config = dict(
    n_layer=8,
    norm='rmsnorm',
    norm_place='pre',
    positions='learned',
    attn_scale=0.125,
    parallel_block=False,
    init_std_up=0.0181,
    optimizer='soap_variant',
    lr=0.00246,
    warmup_steps=200,
    decay_shape='linear',
    dataset='wikipedia_en',
)
Each number is 500 + 50 x the weight over the matrix's rms, rounded and kept within 0 to 999. Layers, rows and columns count from 0. Numbers have three digits each.

# layer 2 MLP up, 1152x576, rms 0.103, rows 966-998, columns 432-575
457410530481394519526458432481541576565541519460574466478542519455435533489478474551534482526492597586495548446531486455481486539437478575519539571515488564393506487471492438485509491477501450365468524481461547506528546465453606497529501494439505530532502490566451448509556489517554527473474499589571465478509541544455544463531502481491530457494611469517422477436562585593484540517499420495537501559601514450491485454552441549587585
484508443633571513462480541575517531538479428468497439501491519499431472551575437505470487405563490545495515512530409542581567522439522453511562639523531405568520494491518443510475495447482481523474566431551571473490463538529499479464573538515437517456537359461430412440523537551544588538491561523562504508487485532564514420455561585550485484516510495470580571537546400501411480439657504492467518474502484575457499465523526481500530
530504431498486487491485438515569497512479529565505549528471518533496485471542498477573437508506571501434572561468459581470520466409472473496419506520540523486531532510512568518489493506513526446551447442573530465585461525481448472539440546493497428415510519507588487477540481468557467495444432530560512490507481552439461465519502463531493467493444454515582488491498472404490482499472566493488476579570562505527506472509535471514430
490412503490526426480623436430490474519479389416411483540569528505494618440582535510509487590520507511626470395550480479516534523548502518452634493511532364431493546603575514544472543456428511524472483505530430502427546492418415523493560455508605548420544435421563557503461522438509530480494529556437509503440440447514580552499494475518488492482518513484525503543450508510448538469497503545473482550449458489432428429453580494479474
491528550502634529494502532444475566519477492518504549499480545574472551562549456528480502567513450485392528478443564406539530593509457506491487542528498490379502522520550497622508494602563396473588540569411449532409515523505503437455494540447507502469500448480468504474570469484448563453546542459531453497446427610469467474416451553443444449533518479563497487460482593437606480514421582553492474529542545439505557425556500396477407
527473467526486532523473465489452520580514555434474546562495512500493528516529445415519495477549521571523526509540500490539499404445490479498431450460557459510506541516502489499547551497528527464529556504467502444473492490434583505534514512504535504518518441444541556521508438525507479449475505448524462523538494443478513473410468451502482589527514515508507462528505542447470556440466454488486500572381540470556509459502549471527444
444517492551502497530436483431427510536530531475467475485459501560468519550560578520469504438475484425496544460500493482489480484450575459555552472568475423506512478538496506473466531493429565436454535451475458540514425521561542463564492513517498476509544516543499520646449577497493486496495455445554492460538515523459549486492409397566507480454487371504485504512521470516600524548482540486587536498449567488481591495557441483571440
516552536468490467547464562628449543483511426538470611504538632445449574484550534495520512523461441469421506412548566565468501511496449564511497467478472446468507531483526485435523433520559491477573520472521513412417485466459514520476541538504543531574433449553525484533548475524485460475509498443562506471496463493500496523527442507517470491540545436475497412611455523538528528461512440496484524565486421496521442420590492529447496
505507545460475439480501518511468450565505487497499493555453532498548447539447551464503498443489401503490438553462545496456509482529455561435516440438512473430422555455428467561422563457506515525558465510555544492535519495518454449516474478509519446533523513449491432547528531463429467393531594452538565526542477471470493502496551517473492444494535487425498526564448518483514623413596523552469482515490482452469589485500509514541445
457442561463427451581510516512458537605560497466515315567569579515511555639514521553402566611546463517523491461464559462412600573477492478529541566555363504506519514409547515459528515521594575509464473501511616532562456493470513469481501499478516572496455502469537564552568483484451429407491567539490569498507489422550454440427563458493485509468545505519449458526490431494463470511555438544603560462466535489533540477513486555473505
502463477631487506521595530495531487462513512525507449558497561491487470545524431616486521555469449573466494487434378456511544499543519505595447536531618475553502571391498526531640517481557426568562494515465579473476462442493519531469448575497454545531514513466564457524520523479529391486508530519533522523430506511543523555458516450606488503499464444432616523502421523476512451532548537538522555590513426487393488549484450340459429
501516476503590437492484477400508499482398575491620550479474535534426482545511496466569507554544439551476489541481514532469558481553550560535458452586535537512555517536472543462526493460492537531501428444490358469602513426529448556581494396533474491471543477422508572501474487403496497489458429508489484430509585587468448457526489569511505545479501512574486492431455548547562622507485479516472492458512481509458635607442605507503470
505453542507513514550558419465417529543504461473431494514525499443505549525526487493524469563490496544478392532506603533505487438501575478523473506492530411529496467494599552406503555458450530552460528522563515462567460529536633475542457544422564563426480444444437495504527510525537533478476450507457614516550490483409506456410452588539472534565457513565503500474450556501507536548504463416440569583487459454424537494614512454508479
531586408490527460562497456482490522516496521438476398575530522522505527460520500511548508539500510506498534477456496548438560556469588472502483540505374525498530480464494515523476523524533460544494459553485467504487397468538487577495475508614480430512544517405512479508537489488431473529612341491623513498427536436508498541445455493465489491463544506551502562462584501485500506546487540504478581504505579521418479524476560457556490
482473436461529513434451505475439519606463555515477497527433522426417504494498463561488539521427503481528546413491538530481430446457533534523523545557535472437505525461514519517509565545477559533465515572614455491469586457501425459461577482586506444529493591467578541507491450541535541527511591558430428473516533550564485518437471437551498464541574534518537437500513556536522517518560517545516530539508537457536525569494466463432491
519499450532462441468509452501433480549519481473596517623502444517469476597505518478591478509491431498496540518503444580419477471604469460435456471467454577496510490518415448487394606464456639452422456525508395592493431575551512477473523491578496470467545465464487456512596490422480499425567534478509511502492501503456574436562466607476569468497524445440484511501515444596541517492546498487432560458590464532508505578475626526478531
507571492456451510551435513477524517543482462467431509478459468497474486537450496450547487510487549528467478423558475507569488473510484463578507625481527482516529493414497501410513504522537519493442518530475460481488539474484428498490511480466500517473557489530396475504514507470495481466562534469524534468521496518509517466449562519559533597475517448511593524399484499454490548520498549460543551504536527544538497502493534448455493
484502515442545590532449545456399515458472443445388523523410556585475541603624491447449498505463519571527429481545503416483450503458459512474488491461518514409539438398569594499529596451568606525477492589521499522455468490462418488537545516457564545442471556416599565474426460511559580476567516557424455547614525454501469462466501498484529518476488527503435468522454510524476473410536540556478512550390530431510469490496464556564569
501449476440460453557524457500566569576457474496536461521452497551518445475440450515496450519542503528481522524517457466531529439508457479507574508489484492498511444536506532584448436562540473451508523479586508537532484542461443417527540450478411463458468440538489472505531576542436513473453448530450525508514544629541537544451486536521489456568450486455536558479487445568520463463460495443575467534496453405514447502520475567507545
500447504460437564458512436466507541526525562470541546524562464520540510531549550480446571481543467461498461482491475482488515536451544478495528467512412507467503454485549489560459496496562507517575460542564483552519552468557506509532436559551468547475482458514423499507508506541542577491546548395544530464554506494512486465492548466437483438527469573502531496519441479466498462520481500503481558461589478558414464466471510506529445
489470516515477521533519567531556507486458602546521505541555495495547554498478421551494483491519477478490463619508532514506438523481576525457496534532567442533521575519503485511428469523469410547458439627495451591453408565619631477628508483488551479466523450492509468493516531533568493474528559544496402416440586505466483549429471478511488529451469565497514530534541485540501540549550490533518516471598532473442476455533532448449469
565519595535495582518435430446523542523443453503477461519510509528566562382440489457449571495409461553545545497526483590598479424416578524543433446423576385548524512498471486507482472611506479388532498510463455579446471496531559395496474501415453495548543532540476512465483545576478507529519509553453473494554452613476430546486480451557540462404596447481422512499464556484535524417458514383601546505461591527494564526544595460422537
601483477510514546412431461465443441470514498427539510447495517494557543483574447489610526507396500498439542496431526481498470486602487573439499491470459434467464539489458542561455547488562570465481452566580459586553501489479547494481492564432674565572499488460456521456437568471598536494453439489519510466489462540478454544457403499436533497503468483520468517441497452520547498500442529487591529459504449488448502511477460520420451
473559542545436545530486441529488506515454487449555514522491529440496530472500568545563549564472483511524478481564462466489514479601494550341481501545498436510550512507456493517526515471413502508572545498498471398488447433481450480431533501521505433609416418434540512559409516526496428420485486463554476536410463547453511526530458558454497508522467495494504591470506557513438541494500570532546538450426506623557504521520499511475562
456516539498472504524492536466490536547551545458560574495522524454586447534515529590422411486416462444443448509502530530460556498520536517452523476509522438529543465493466496580563522500358447502495556492389468486486597515470484471464464481611502432522505534465529545494498506549430515525440509492499432489440476578494534500386497456494501518554514507500432491544491455484564424486521466550527625515534577552463536459488430482526492
496460416449432489489484556451595532504419526483455534494507423505516458472533515494538594445486498508549547541522500496476552551527443468571482509457456598416457612503472568537508500497479530509559468490464566580473480412566489496551572558520515444513506473508528458550424556442515482515532491490550517537454553476588490531484512487399470482514548444481486505493581538516524511509468489501564547438586559497521513460436479608480439
446598473541531469496509566554473413418438564475583491531526468559495461507533650499474522557537519540474572515432503464495585490433541397505560541434448585537446446506546524505407566433583549482444481499537530516475483476450433504445571453594547573411496487492522502513529502450479520473487499503484418563531517506476428499580499479499466506569590443557509505457488500542551521468525477551477494473595597380471505452467390486516513
507451454493521535476480460479439548522476478474505491526498521579401532522499463555502492487513558453501557555538501446523527490500501472494504494463541492504505488524499531513531531537462579558464558542532513559519481518532470498495504514559511495500501474476408495482462474537525452505542444425518517471427554441528461495515509449478502448589526505449503557488566482525481505565448481503475523536461550484442539492463548489493470
484473530470484484478587440490481491447488486458506412509482488560395489561449545516564489599481495542483478472486441603592441530455588482481603527437500534423519515533453474452602469431514465532612465529462564465437547501532428454476495575471404450594404515518552503481493458478391506493484517493533414521529455547525532435566477501533478499373489502482582527498466521517486595463492468468596623433492540480548507478527450573459506
521436474541515471572519439508490503485494559461529422486545413487435445481506515481508486433444537487566521451551405521517535606469497474525506495493549449461505459553575503447400453484570493464503479499504491447454511452529444428462506510534430506501441586520514481470552475452469516400509564500560556468469465506511506539575529479476489465492522471470514495377517456516494472499485395415432544526532528491546498470545564481516445
456479556453440511499475486490392488482501510487468480559467512431450535539494465463518501454515478547538550498586542434594463532498496520467459455502448488504496551495551552489431433490522498469488448513400513531478516555567571533521514585545515507577477504448498464470504536486538491541515563466514485512444511490522507504485459463511501503455540537470465498500461373546533545573512499520488468529555506492535458525450441505491502
541469482457518495508517467573545514435531480486513440455379496511469491507446437527426509472459558547519501542480459532565520567444363564650466427448514470484480465505504492467480520527488442437554526573536482565477455547548555621455498453496441468498493464379431524475487506601518491554574490546472556445578583536559465488530493484486469527493474545408430504595429412411478498532397496487504575450465527471554492560461528556466530
506394506486562601482427492459413503488581481520501428527369512462403526552519476499453529532516489559482529551510529517448457522499464442623535560414411485473467495481533477550537536534592542476488558450485540467535427504462441547595447439487477487440418492549426514519421505474480450510456520505486526484538531452476496509493422547484509481516576417565441480437537490539504580467497487426429488595499566486531499445580511558500599
# layer 2 MLP down (transposed), 1152x576, rms 0.0983, rows 966-997, columns 432-575
496512498491440447479502542501524468531538547456450507495508568629471539448526557557419528496498564468472563503536493477537489570485431472447528601406495462518413491388575480422462420567468553519475569479517571480427552434524620499582491571498508549572565499452563500568451500501448540439411505546504456462447516567539541472579508386559464494497482493548569509506609545512524470496499514513454561499468573444540458399439448536516588
498561538444659536633480588547504437539461426502496517455510434575499455486485536423573432452529526480490440590449494499484415621521652443517462585435508449454420493475469489437520463434438533483513522467462527514476443559551463442530569454492532500533442534533482404420490591497434517463522493577466489526476519392605565456457474457575451479535560559330616534490516466424373450489609471518528612500502495541573446466491519481472446
431492484471462528515511515456564501470484544520544553540543472382540493604459560556548501446568462489431549590563481630473522481405463531519561450490552473481476507528549486518433460484541471518554440415504549500503525551543573517444518587506494525374468536521536451574487482542550514532525467583510493474497428512384503519493589510513494439474548587444536567507467531460434521498495511497503555527519554555519455571462473494477458
477404484488433419520605428458491457437495375496432483493577550452511570481569621466483473514551510444504513369537496458520531454507519469471584642475535421424558538547510550544436533459486613412552494524488475489542587506435457541504504487453494528487468462482594557531567498477403495425561470531367529540431502472469541467519459400488469599462480499507471530476360507515542502491482473507476550530491475451458443500570563425498471
447431496490672604519368562549540548511499560453506513543464511467499550521507504476383450417489435486486497491527595509445508569480437488453565417597444455424455405479501463479529467505567472486558477529410470548467496517477509517547393585472456466574505375509485514526488457459475550467532471548473511538493498462514538467498467409437387453487532471477478506492469497476635507499514571557499538476462527519498552446562574376503375
483524487496562516498477517530545536545590501499498532403505483441487464558509523487559487529534497512538505500436445512517452496434522442420526557400480507564477447538459491512458511487607541528546524392561501476563556485449551509556517473518440476485538456527428526534487487471479448513434483543588535523471498498466517422434445448593486521508454499496549519531505511484475509501447459495511472450505505460515526538490467521513479
475412511484476490499491476544488433518424464564528467510456463559469509570550433458616502472605527532502447507583470523509474445555503441512422464536469640431432575486562573526508494586522486515470486499460479450577485485475582481539527496475482539574509472475518500513466402466474485525551485415498495437540490509481527491577525497479451477561483510504496564506426506495403488500492537449541552534467514595505506528485484500527486
480529515493463511481532524522432423456479425483451571426528575552479439545533434469430504516473446457500532514543506443369569529425503427409452503513508469465424511523583489427526522597515654534466521532584610484508461476493426513480539477506487574518469411578616479548604445534416431424431494517458513462433448387519431447473519525542476500546527432402460465453469394556508430518505474511509568469562454480434524494471578617516469
547511547582524472461501485462543528547519442572445468544548526585499501492484595462488523572479470463561436565498515436585458422488360464454484504480566525457462561507421452529482485476464413529557528542581522541577599558366490513455515547468534432480497463504456439514447551527416458428478554544527452541572557518431514582490508499568478455447606380465523555488401501488457493485418550544590433511510449494403587533453559594496485
513553519466408544476507436470488455606542457543438427513443553524562467522620459501509429509526486552558428508528503443417465555393542480409573390498574546503526471526518388517485398537446402518528551557493518452514511454437498513577537569519518496507480559505495497480501454576445530441489471450399511479565494407565496463451465482499529531445543497514437484467508492459493465505497525531599518525506520451530530435434469499484563
483528530562493504532492451570522440557612463567520572589434466413556430516665527518535512526484660519514531495474433533561512524424539522533501389557519560539468499476511492489475477497496518524430483465584576437439469431479423502434531442566480455471505530488467469537547571529442435460438502514560490487526398473545548460513479449618521481511540506597576537553617537499591562512543501506447459537487526486552447460470466547483552
456477561527524493458479481518517523547472456488602451450505495497479470525544433505549531543659557535470433540463532528523446481478356508472378481508483405482408570443585521531463550457541510394438540527469463454500541508448389447507538545328532535567547592600461525498519479380535485492480503424538530528644514458420518393451469454519506495461590490627513412496410613495503546474490516497557413481483468623447490526460470499511552
539394492469482626554493403454573447552490440483510551513514532615493468508551577614496412579538499522433527448390499408510465532532472494400557549488537547514455540427592549456528539419472508581450531473434549565528449391500564425450456490471555537416501417513483538553572509593431489530546459506430564555558550483496558497534525534453563529459480530532501502491498506476559503550534489540522499491469443452515530418602578547543500
439516538544473601546543421539519543535451535534493445531562493531425496454500468475577563462528505434484543545463508514480639521555556451571554513496575534486496442483521502566553490536503417505506496420530463540506509444562445512504516472673478383547506435526465517421524442552411474555641472467496496583425564453554549457486566558543506425463477542478499552422553502476450502476445436542520523539440569511446548595475487479544485
509466450466535476446518450464435522568482502528479496536428413449453492451503516480575555519388532510486484367483587511500449447496498514496448547511619489510398533464506582523482544543479613606546507493558508492486529417490477472491505534528477535488511513468550540546535419512485495545513544507483425448458557473521487523385409497502479492579493465516495501534432497548545496531536551526488510500509472552557526512500517414485550
573503522481417533459466516593555466505516548472452541506562482455391441413494468418533450524525554420408477503508483557567495491503534581478523461524546513590445544550506499515490400542434487462463524483485507484448520467511471539525463453503502503416530457533482496602513562450527510488482493606491423436443568513451544428607515530524551519577502516522500495528515447464471488366510468523645584477518463537518549539549456452534478
556406448461533486559460527551550475449556469434515442480513475470491528543537500463496531504572445502493534480459494459507453458474474599563565509553529510475553511562460535483525511473546471459472543492504459429468485516490481487509492523552435496476484462488454458489552558508366515567532499456485481393510608561575541476550485456462466421467549509595475455537443497451495521486578490401492440529462459368457530430435498466565507
471486611562422627536495447462551433448462540394475586461517518538660459445487529490395480510544537553544498535499478490424544536543507574491576471499451530564467451586574527423443548550440492448449537399440492532461537523550498538489509494468534464522575488697440512485501505464508470513668564451486541478453450512545543538575517544473464460531548480498543477465552514525546505427438559475435496488500497487473549505499472439536492
559556450547475489478429462419507454457405527524486419497454550462481416498475421557575516487592527450541564489524412392496517479438540532465514522504557538476408440445496492520504503511530483377490539445540457397415439513416438425489562441556488545552466488565541519438448511524500664458400445526562529521519470508414510583484494501517413444485409448501462512444436475538536455541506571477486517615517384514519431524528498556536518
505470450442475588508481437486502428486462519492524634636448488491564450604580507495497551592458463447563483429492555461436575514494538470468563503439423501596559559498486454467539528551536527543531478522444535436472488544510522523517467443549513389496496497524470452520495522514546585520555544520500509475520518552560485482525547541435563491494507526372535382502502490411389464523504510523479502504495502532495532491368561496532493
490549563442516605530476540553540487485504545485383572524471487445509486503502495544465517457564404570518533632500459478456493479460548492454522502507478407476470549505533466495470429493519469483500514561528521395411500564396486523567473479450524534536573460528455436555515560476519519514455488507542467402515567505536546489470489444473516497424571524550509529526514485527466427612419593543545471495539495505543483509433560446465510
458544403495470475504496502432498496479491548545518497424530454414478488553507476596483439508505494426501479506496520458381462494585426506557554476564514632390467502509469489494419519344457498522492534516536525478505593500502511586501485461570569517435427532435550557490530463465484494504464465474483523524548516456474495509536545475480484497534486513513534525518553499513471507581624445522498488448506434536485417457534424527527497
509479506611500481404433469490506473414570458503521525402458520516408467476538493510417467530484481561434566550387468485463529500653510421444443551461548480523455511641522531579446499501545513440511338464523404607556508486501543543522564461407511504509524483546422461503434495518510548507512468491528502553526538487510536541435465423443522449483497514485408493458517480550512536509535542472579391571517561492450468397469524566486452
477467598503445559528493528585517438552542464386507486461513525434472535523419514467441490558541521500506514548521616470430441564577543489429463490531480488473533523500533516537473543464482396533478541490545570416399429488561519451396440411552575366529489521477645481577430428518485482500455539512516451475501527402408486461516416543384500564496469455439495557562593531628386450529437525521515610517404491527578446466499496468559510
498527482548556431503462460539449505511443460488556513498521470476493529512457584476543530475538489326448597405468501459428397506571475579391450553551618549422469509501441527520525441511482535488495589488521496478514454527566691510449359501466521485538524494527511579491544489459486545514504543546478465471478437567443601438507495436428547452464455439515451561499382489477503514598503417498538413453498490484465451496464497498447461
382429479389422585521587430576520505469527519429528477564469430456510536435495573508537469385565572573446502508489465572509429572508482441613534449489542510447473556399522501589505472475512482552450550452545527499467498478565564500419529443496515480467548475529529515492564425418453493511534387506573499483508588437453518569428524487436482477547497453535433541485522523429613493461519496531466557500513571465578557443499528541516618
516506467470411466424515561535482532496635489497483480458545540477537416477485522557489571548478509502487422472564536392478504553496506519532459480518477547535568473485528534514542537451495462498459368477481561554493493412483536386547456527468533516468519494445466540528529467482470548454499461540548465530506414541533490537459592451494497527537497604529394536463446464454551527396489556479527493479481559616553539527519452537513522
555451563548474483441403474552445527530566542432484461476486545622440426454577513521524473465508488487493537513514465449536389492472510550512456514524567551490542451512570484500486518515432483506594525531558470565514495468478478556460631494529573490435454499514411553511472571489555505442512532547442466518524511473449493460546550447526439603463451502428554461478504506589514487487491458530512542461515529562415543462442471515566504
433515516535477456478466515480489456375479535637527490527384487464501516507484530575455439450537437558507526459549475413496546552511506540495563477434557585545532405537523509540473505566482560410548567385494454459483459517481509556536444389456485496470547494498501461556531437526383487503494506471518462467562379658487518490430531476504560545539453547464542463450504503394516462495423515560471484425524506458559525540567521551567568
512465510497509481480472549582518441501568483484446585537505477515468500432455487425487475521503469499538496452522475507401500592418406358520445480519551460454419483526491420443462508404481462488503563563548522582505547571465505489452575419606511563565455598571559485467513544455480445484594507531468558477536474540518476496460477513549481466554507596586523491520478517520552461462573433486415479456475484471466412500504530549428501
464461502449475599528458523518562517481477405552548496489519474496416531574516442535583425447462516492522459463551473596532438468457458444514436546530596477491554539439553409458487517453522447430393457569575520524464454594438563485502560467532486462606489537510584566605436489483463536513582434576444543501552518404449577550509456450480472436522474566452468527508503387518509554504536446557450422472484569546474600529548503495410478
489525476452415465414445451569555546401520538580592533478459532579477549602465489540534435568484515452404477520469470470556544449463483421478488485444512479406426401519551627510468509486490570403492574516631390457508476573462501618496503583513474527497535527495478517464450464486480442488531434515445458511514511548471464563533446555521447518488499538551415490487460413549453478633492516534541527487556524499523504615385561501430512
# layer 2 MLP gate, 1152x576, rms 0.0989, rows 967-998, columns 432-575
575547541505522444487517478548447598506478531539590512513577495521464506565550470550476488489510515493502463515491498555538513509473565525437508523546517549365487544492440425436521461580474546493479422549487485440459521518446461514450516455511470420533559444427503561591487464466519517506500548550454448544479523520508533495497485566443458506363460508516508508538494484621473392497430530513545489487513562494544446468419504476518468
500475434506555491471493519497438515549437507541450518549480491467414545426564513491465461610428607474519496433522496451495516479521583508485562535561555485493527479482457497468532533495481470515439561535541508497456419443472407498536479477461476491534541550489528466396464542469513531443496560471517528561455508411640476511490463543501512471521462445567541460488504513531538465520540466536471460563472439471490534455564508446487507
480569491571555520528561486529586499508474517387498527592491513507406536488513597482491443522466542598574492514506503481491443529584541515407576407541518503503436497541567441481428508466480436643478499574597509510486473400489489401493549488591530444500514461459518537521438554480489434516524485586575449467456494473479516542559523548473507396535655587449529500512513454560487482445602500551475533478478433515532493475505462563472525
473484506420491595506527408500446526443552509519495498598506536554519534527586495465431539434507525471427419434480547434567495647585451642457477511526514411456456609447612490663435470564547391483513537522492502545491609495547532552394492542513459575481511472469468486402487460545477534524648512472515462486433500530446464496431428499504550479460500521596564452445524563540504502552461515479472571543610473469576544472541481472450490
503500419492500542491530514431501478561461584445416472504526502525552563497466466476424520465546431555484448516534508555530459430456467504479437481483557462497443517508510437492415506534571480481504499546515550407472485470541560447500534598542572558479563495476519583536505434496484492455450458469540528490485530469480525484505421442510444503496408489498531494501567474512448565449497424504489521503379591490450537463540421420552523
485568496504500456419530475468450478501487554555556473548534451499495424495540547506510428503458476483469512491552462535484510522491504397555540492479470578500440535484499509480600459585433525592481480531500488572490501570469453503469437428543385453534514532569443447495504490348500499456441471385484449495505513449422505551524498416500475496349556487540475575480505487577489576575443496499511486468551532536544424484498408478509480
528485467532450468498532616630439612428587424489476573471560529440473525486493497490452478539406486509405440465510487561489487470562375556416440468541513523456511499485519478435494521532477533532534549534497641490479525524526520465549514481491512479520451497496489496555521491607570449407468522493489580505466520454455530455486426548587469519630459508521488458522548517511476436508490509432511518527515401501504477566597492538514527
550474536522488599558535522502569555549542473483517530499587510535471635462556456567585448475578564453509566504462493440557469514442521421507473531508601497516531571465538464437532445517526487508502520514434496431450429524527487482469461460400490484467502481447480528501481512495482469481389444502518431482510620560479508490521470423500553508482621548526548493537504477500431453556452546511607476470532452513535489524546502496466536
497512544418410419443485500604365510540508420468520320517494552539520526577525557572476520629426585519567555442521525464497569582472505485490635543574456520508543516484476544477457523547552571541483519527510615540513464491494480479547425465525533524423425557413519556529464468501511552374489482571463554573496491451482440491445458409515455472550572511557430417547489491548418500475429480466524518494470564513529443476480461472542526
563482606482538541477544526439526465555487476575489473552503508462463441489519486551476550480486439488454434489525492543464572490512561472477492484544575387448455572518583411523496478561417360478459456503567445572476453470534454449448490478442529590572501543459519510447506544568569395514528565502565493544579482498590554499540562527551554484508529644480483553501534391532556430487558413556506535483559503549476415553529490462534509
510536501504530581569514447456491505457436486508495468458493545467431466508592604547537500653459512554513508513560438524453470571475558522446515480597446535591556420461504459542515411517473448538422485525506524483495502448524529510702527462456458437524574455404589520550491506446610541490447495503512431494411579509473514535449480506500461547436502506484448546475493500539624505524468524525432679414469439395494516537438442501438433
442544577530544424551520538485423606430561491557523427464468464375496591527481399495437579531511502482577511522578499610491468424443497560603526456489485511555581510487460554539572516558445519375457500460560428479475604561556534552590577436566530550530493584512509476527489523496588530490524592515511490470484471536486443478475460530494395567581543559438545493467527534536463437542485504481489506519425496394459432552409466476538542
542597451534483489547492406444495511492518406429499449552508468526547507481575485556493467549500422513482585413495528496556502539479655445537554530486448496442446532511548531527452588540493483587478483588516433435435362485450494551484545447613497418546615460367468500516559433428465443502626418538564534522400512496466502583505473471379456510480587483578487493440560494438513450607441552492500594517480562494442509535482593487544467
464556451450450489539497494439478615514506505600526547538571562465433571579474524519470569409421520400479542558522450533477508454497541518403614472574419519499642473501557515436466505398458539478452479435491597441466543518424564523484461351560475408482549547469496390448471465446544470480551481588470599481511518542564477577526572478510435467477549562524498505507441564508492499481513565415468439560547462498531376516483432518528473
545489671454599530494486546458521555537551534536525502534597420419525516514511464429490421468475473445580384382500552508585447513406556561520590452531483448499592432546517457334495554512445477578531479487481547576553473447444467509519476464415514527504510622524509508465511514475543528518389484415524513436422523464479456489467470512532583530378503503556517573499545475504506588420566454517585467428544517528412479449585472487546516
508522499521457486538525506538512547503618540476518456448532509493548501509486481529448510548462471503499487494420521490504474459507483514450531486486493426471563411516460452502530569495586473543573529499516433472551470519552482420579473583539456517418523507525491478474478498545484441568495420510534493527546597508467506567550466459477478444449545591528445482546577531546480472459535457469498459472505480556480545539544438512522498
475641540607475600449487399585538472482457546453451529416555559477472503479525448532482567454493477587605501544551625464444502566510553475429514587523470557558544545517557546520532525490533458451509502465581439528507530596473446437450408516536497544573623564576559474560526542513579439516525534344541538515455509524455531468633440479440454448457405424474496439510571468494472550478514564546468482467363490502429544450566474480622461
495454470477482489528527492526531495514523542566513495499543497541465499451497508509562491510508508605483494516498531523513495495528552545478542525468554505463533426549545510531464505537510485502511572545521470538499446598507524545477471442482400459390527477507533459501470613500491503518470513476439493528551581520488546523517569543565486467515486533502629540511550523501533521560437489478533478467517447483511441534554499511429517
501396454509478457521468472532429471535512565526530506429519511528552526480450497509497471532461519494582540574476480492511465480469499523537563428512467496403488456493463505582503523479479491573409560574493512548530485511503504474522507608546492560535482472454589510484482464495449457457511514450534530513505504503573486568495490496490456506410479540384493480477509519493510413534472470428487441483440595540512485518504503527468485
500514497396516594430541511598504461454492495424397451489442369555475482488436504491439493548489474511477437495559465485519568534461490436474485520566476438510455448519570507513455449452500512475439507464452553422590569528404391506482493449427433509512509535541492455570475513462463457499465420476574543507512545484536504464593495532430494437433616507508515475517461409509491399492474575504501465473467542530512497541488553520545545
610513539539477488503498436515531540584533513452478412520501568522561539459505560475552541502444407536496522526490446528452564456484505516486538478331581419528508570533544520485590536514559523411429507468520550528602404499484452488527444552414433463551545494525427421536487508514491481461561504623514556480456550549472581607496527542535526510569483429523517563504434507397513541408453442491502563546497462490510519554505499500468458
443437499473529447546534552474546473534421498471492461547558491532500603448476509424512463502535522507521402465499512465624506484410450601550490384565443580503524462411602543499513520489478531544536491522509508530413519482552490505470445518425526529454530494448444529490519460475594541514463544501515490532522471468494483483586516541521441544388507518540487510461541554454526470481513523436458662507418438461593592504498546490535490
512482597529460558507521545551430497516480494447519489468484580455483482452365466570437459553539477469524580529508524457429508558515446569516469436620544452503564499523558495511512539448487454514443567503476473428406449512536538431426474451503632406481460493499600421546474494460406569496480490533527443500517579439470498473497447548510467494486480498511451494520507558592465464552525432450510565475376498536506388430520578420570493
475548488502498458461495499533445580520496485530445474508510430435610555484504482443518471534480418438476520471535476553435464576536541446542488491491503517552528597522456499479480426525420457572563549578475453516461377545581627468543530534461536548521516401425519485481503499510511464505566544403500468443566503467464491546524543395503574525437513475482517503434433476633509534479553600488484443486511544529468435517504500494458518
488423465414356445518468463551553461453512535458507519633444477570550552468538566486515522386498541483508572529533493537491446547523625432499480541497501531488507629503474478529495518506563549501443539402466482492483526450557482532512468481503568465465588541472526475490459494421518532451546447502559590455476574457502573539399521532454438492504492514470441552488568487500557557504525469543480560502532557425532573464540528526497558
491452535495557484615521427435425442450419457491521483523407540430559620544514416483580604503498488472489524474399560506515524481481540537458521541483516498461595528513528558539440528449386487502494584536590512500418550520577519593492503486518514445552474522451492459446402490519445523560432460460485489506541507516509598466462466513479554436523352498379556502495509467492484515553483494514477535608509485466477551466479408523508463
410407534510516576509540461562438539501529508559569524451532487562423500491459496568549502500531611487439549455492497497514515450445552547527506496514504513453497495533520511427524489512517533539533544490553509474525477523500480520453467432504528493395461439483473509479413559514536486443545425477483521491471523467533494489475507536459418542474456497545496542509486504467485502528459476549477581488484520468473531557515542472512555
507513468520487391491527455563368526410523480443573506512471487572437541568449529521443550516383531488463497538483664524499459410468501521499604469517497484480517455550489592457357462505545429517513468491489484517412548474493480562528559462544419466502465533441555534530553553500412526439580504487545531466478443495441476395455572460567496483516540512473598502518492490447506527512571534560477592393465529508523537519572518485544520
516490475502506496604573486531504513496563462521434539504507525523519528516487496384519467510543498482543440402454564537461561538505529465390545510494526488480430546519499417462520481494557469408452526446434494536429536520502525562518552479514497519476483486494461497532491517487519496493556476510506547539621457471524566496484446544457455516522543507565518413391432496548517424467488450439468516508494528493504430480461529442504492
539484528397434485471508527453409461460409486498514483561509557482427462525482535456465491408545541562555495555528516441578477560533420558552552547530533494517548570514464507572479499515471512528524538559466532489498562509543484537462491499476563492440489560459521534443524543579462518455578557464601506514496490521590370512473486574510519526443546604438532480445457427512567491489457462484499497575490528500529451531448489506563431
541479538500474512455504529441490555473519544594535598557548548577408491532539525509522548520542530394433518483500562502490521416557583456434525540539498509492501491486552468459468550505549505581472559455510578430417531440368506482492512462469499513493504443552493468452525459445457559460418541582473481559511501505518428553505552554434449386482523553519537456434498590481455455494495530478493426486544504515468490526493554534538558
549491508475473500496467476468437472504494482495457465447459502459452538503590420526465531545509541604511507476530625443503469475565477419535524515496487548522494521506402485512528507588529502565504570566403474500527466529572568507493405504541554479438539465476484517604445499481463481523551502440481521522508580474465498516500494484471415603518478481501501535494483490559523495534387497481453581487427473507503517533482507476475528